Part of a small language model's weights: 2 heads of 128 (1 for keys and values).
Each number is 500 + 40 x the weight over its row's rms, rounded and kept within 0 to 999. Layers, rows and columns count from 0. Numbers have three digits each. The size before them is the row's rms in percent of the matrix's.

# layer 11 attention value, 128x256, rms 0.091, rows 109-127, columns 64-127
100:508484475477475466530456515498471508517518480525533547481510515468522505502506523505499551503460549520452499435476510511488453521500496453552501551522551533532436487459523457515475526551477485
098:468486505466490477528484479437464533458505435502456462522450497424535536509564492534511506496440540558520476531503531506450490593506421501420570587536510493483574527447539522505497485588477545
101:497488462513514544517532507539487503509523497498443554531531496532516549591487543448458524505489556452558472530468520556520533469536454530533477565465503491502431509463499539532500556485592570
107:434482505385532534535449502458490405492476476480499496543485482484442505514511544547465461519507458420530474601505520514515504497524529492491517433514482424508556546478481482474518469464466514
102:494527490397508451505490558512482415491519581478481507503423521492426478523588462457468493540553503451459480533509572517470525527452550522481522433528632556460463479429486470495481515581497501
096:487441521545532510524587491514474508593509544521554471494448477509503471457515485476461481527488582525465500447447451480480476422508502536456468532460444467507477516529487579488524518548479465
092:518528482543466510497605480510503450525500476469520552471480457501477494484483427470494518443425540469515505475457510454462494569557487569496607488564454517488489549482501416409528488490477488
099:450523496394460446469485468452501554514534506483440435446584514605490602496485506543477485467498466499503492508558532473565535535510548482469495457513514567520499459473531490542460548495522532
105:501406517504488463543456515531472502458508554486486491517521502467508500522532533502522553480550480505523462545476489513481453530514492405424518489501468551470495532428500456485549527602564499
101:500508517491452498484496521528596544464464449479428428548498493498468486446471466530524516523523511517493515503536512454495454511502525579518473495518478569496491475445514474527547509523506509
099:487447520495494528459518487538556421578461591482485398456486532486475493434435518494536506521498524475521446508444530461501514493470494505473487555502466471537447492562515471543516469461506448
098:522466435497537435473459492368445567533477491584489449456473484425575512502515470463529494504526487475508462479467509401500511500493464497450494469480500496497484500455532573493526482507485447
099:440488443470507523516456415514529567429525521563597481486527532516476480530551539467553566484517492526488473499515509493470512525523503488575481514486440511513511504564439519472479631464449532
095:466402510503448456566470479501572547438528442500525532485532502435555506505517504547449452551510479505497570575480424540491552449514495623465467551511535548477520482474525494437475515467475512
106:476418508478439515418546490507533455511492531443508497498491555457552571589499518516548494457513461497542522375519460526511500505478538476537500446479507509522543505501441516467519500496582448
100:491484524438540471518496520448603501608483527486518549512495504492529502527524443492501507438547417431521514472458662410511477530501564479477481503520574499502475530530494513490513468412414517
099:440436507478456525471485520545533388535481495523526492508495506441510520475534498494482400509491546540507560531530481429551506596451612447505427490494449515590467505512522522545498465568431492
105:522559475534489504582389467442546508480473546530450500507433496504462515497588469486460537557440512476498587446429454530541447436494553479530421545529434554506493509485526524516528488505524497
107:511514574562475432555460571579481502536493508500503439456551514552514548421486533515449512476568531564474608474578479506527463518555497495408500464458520495480460506508485475487452524538456459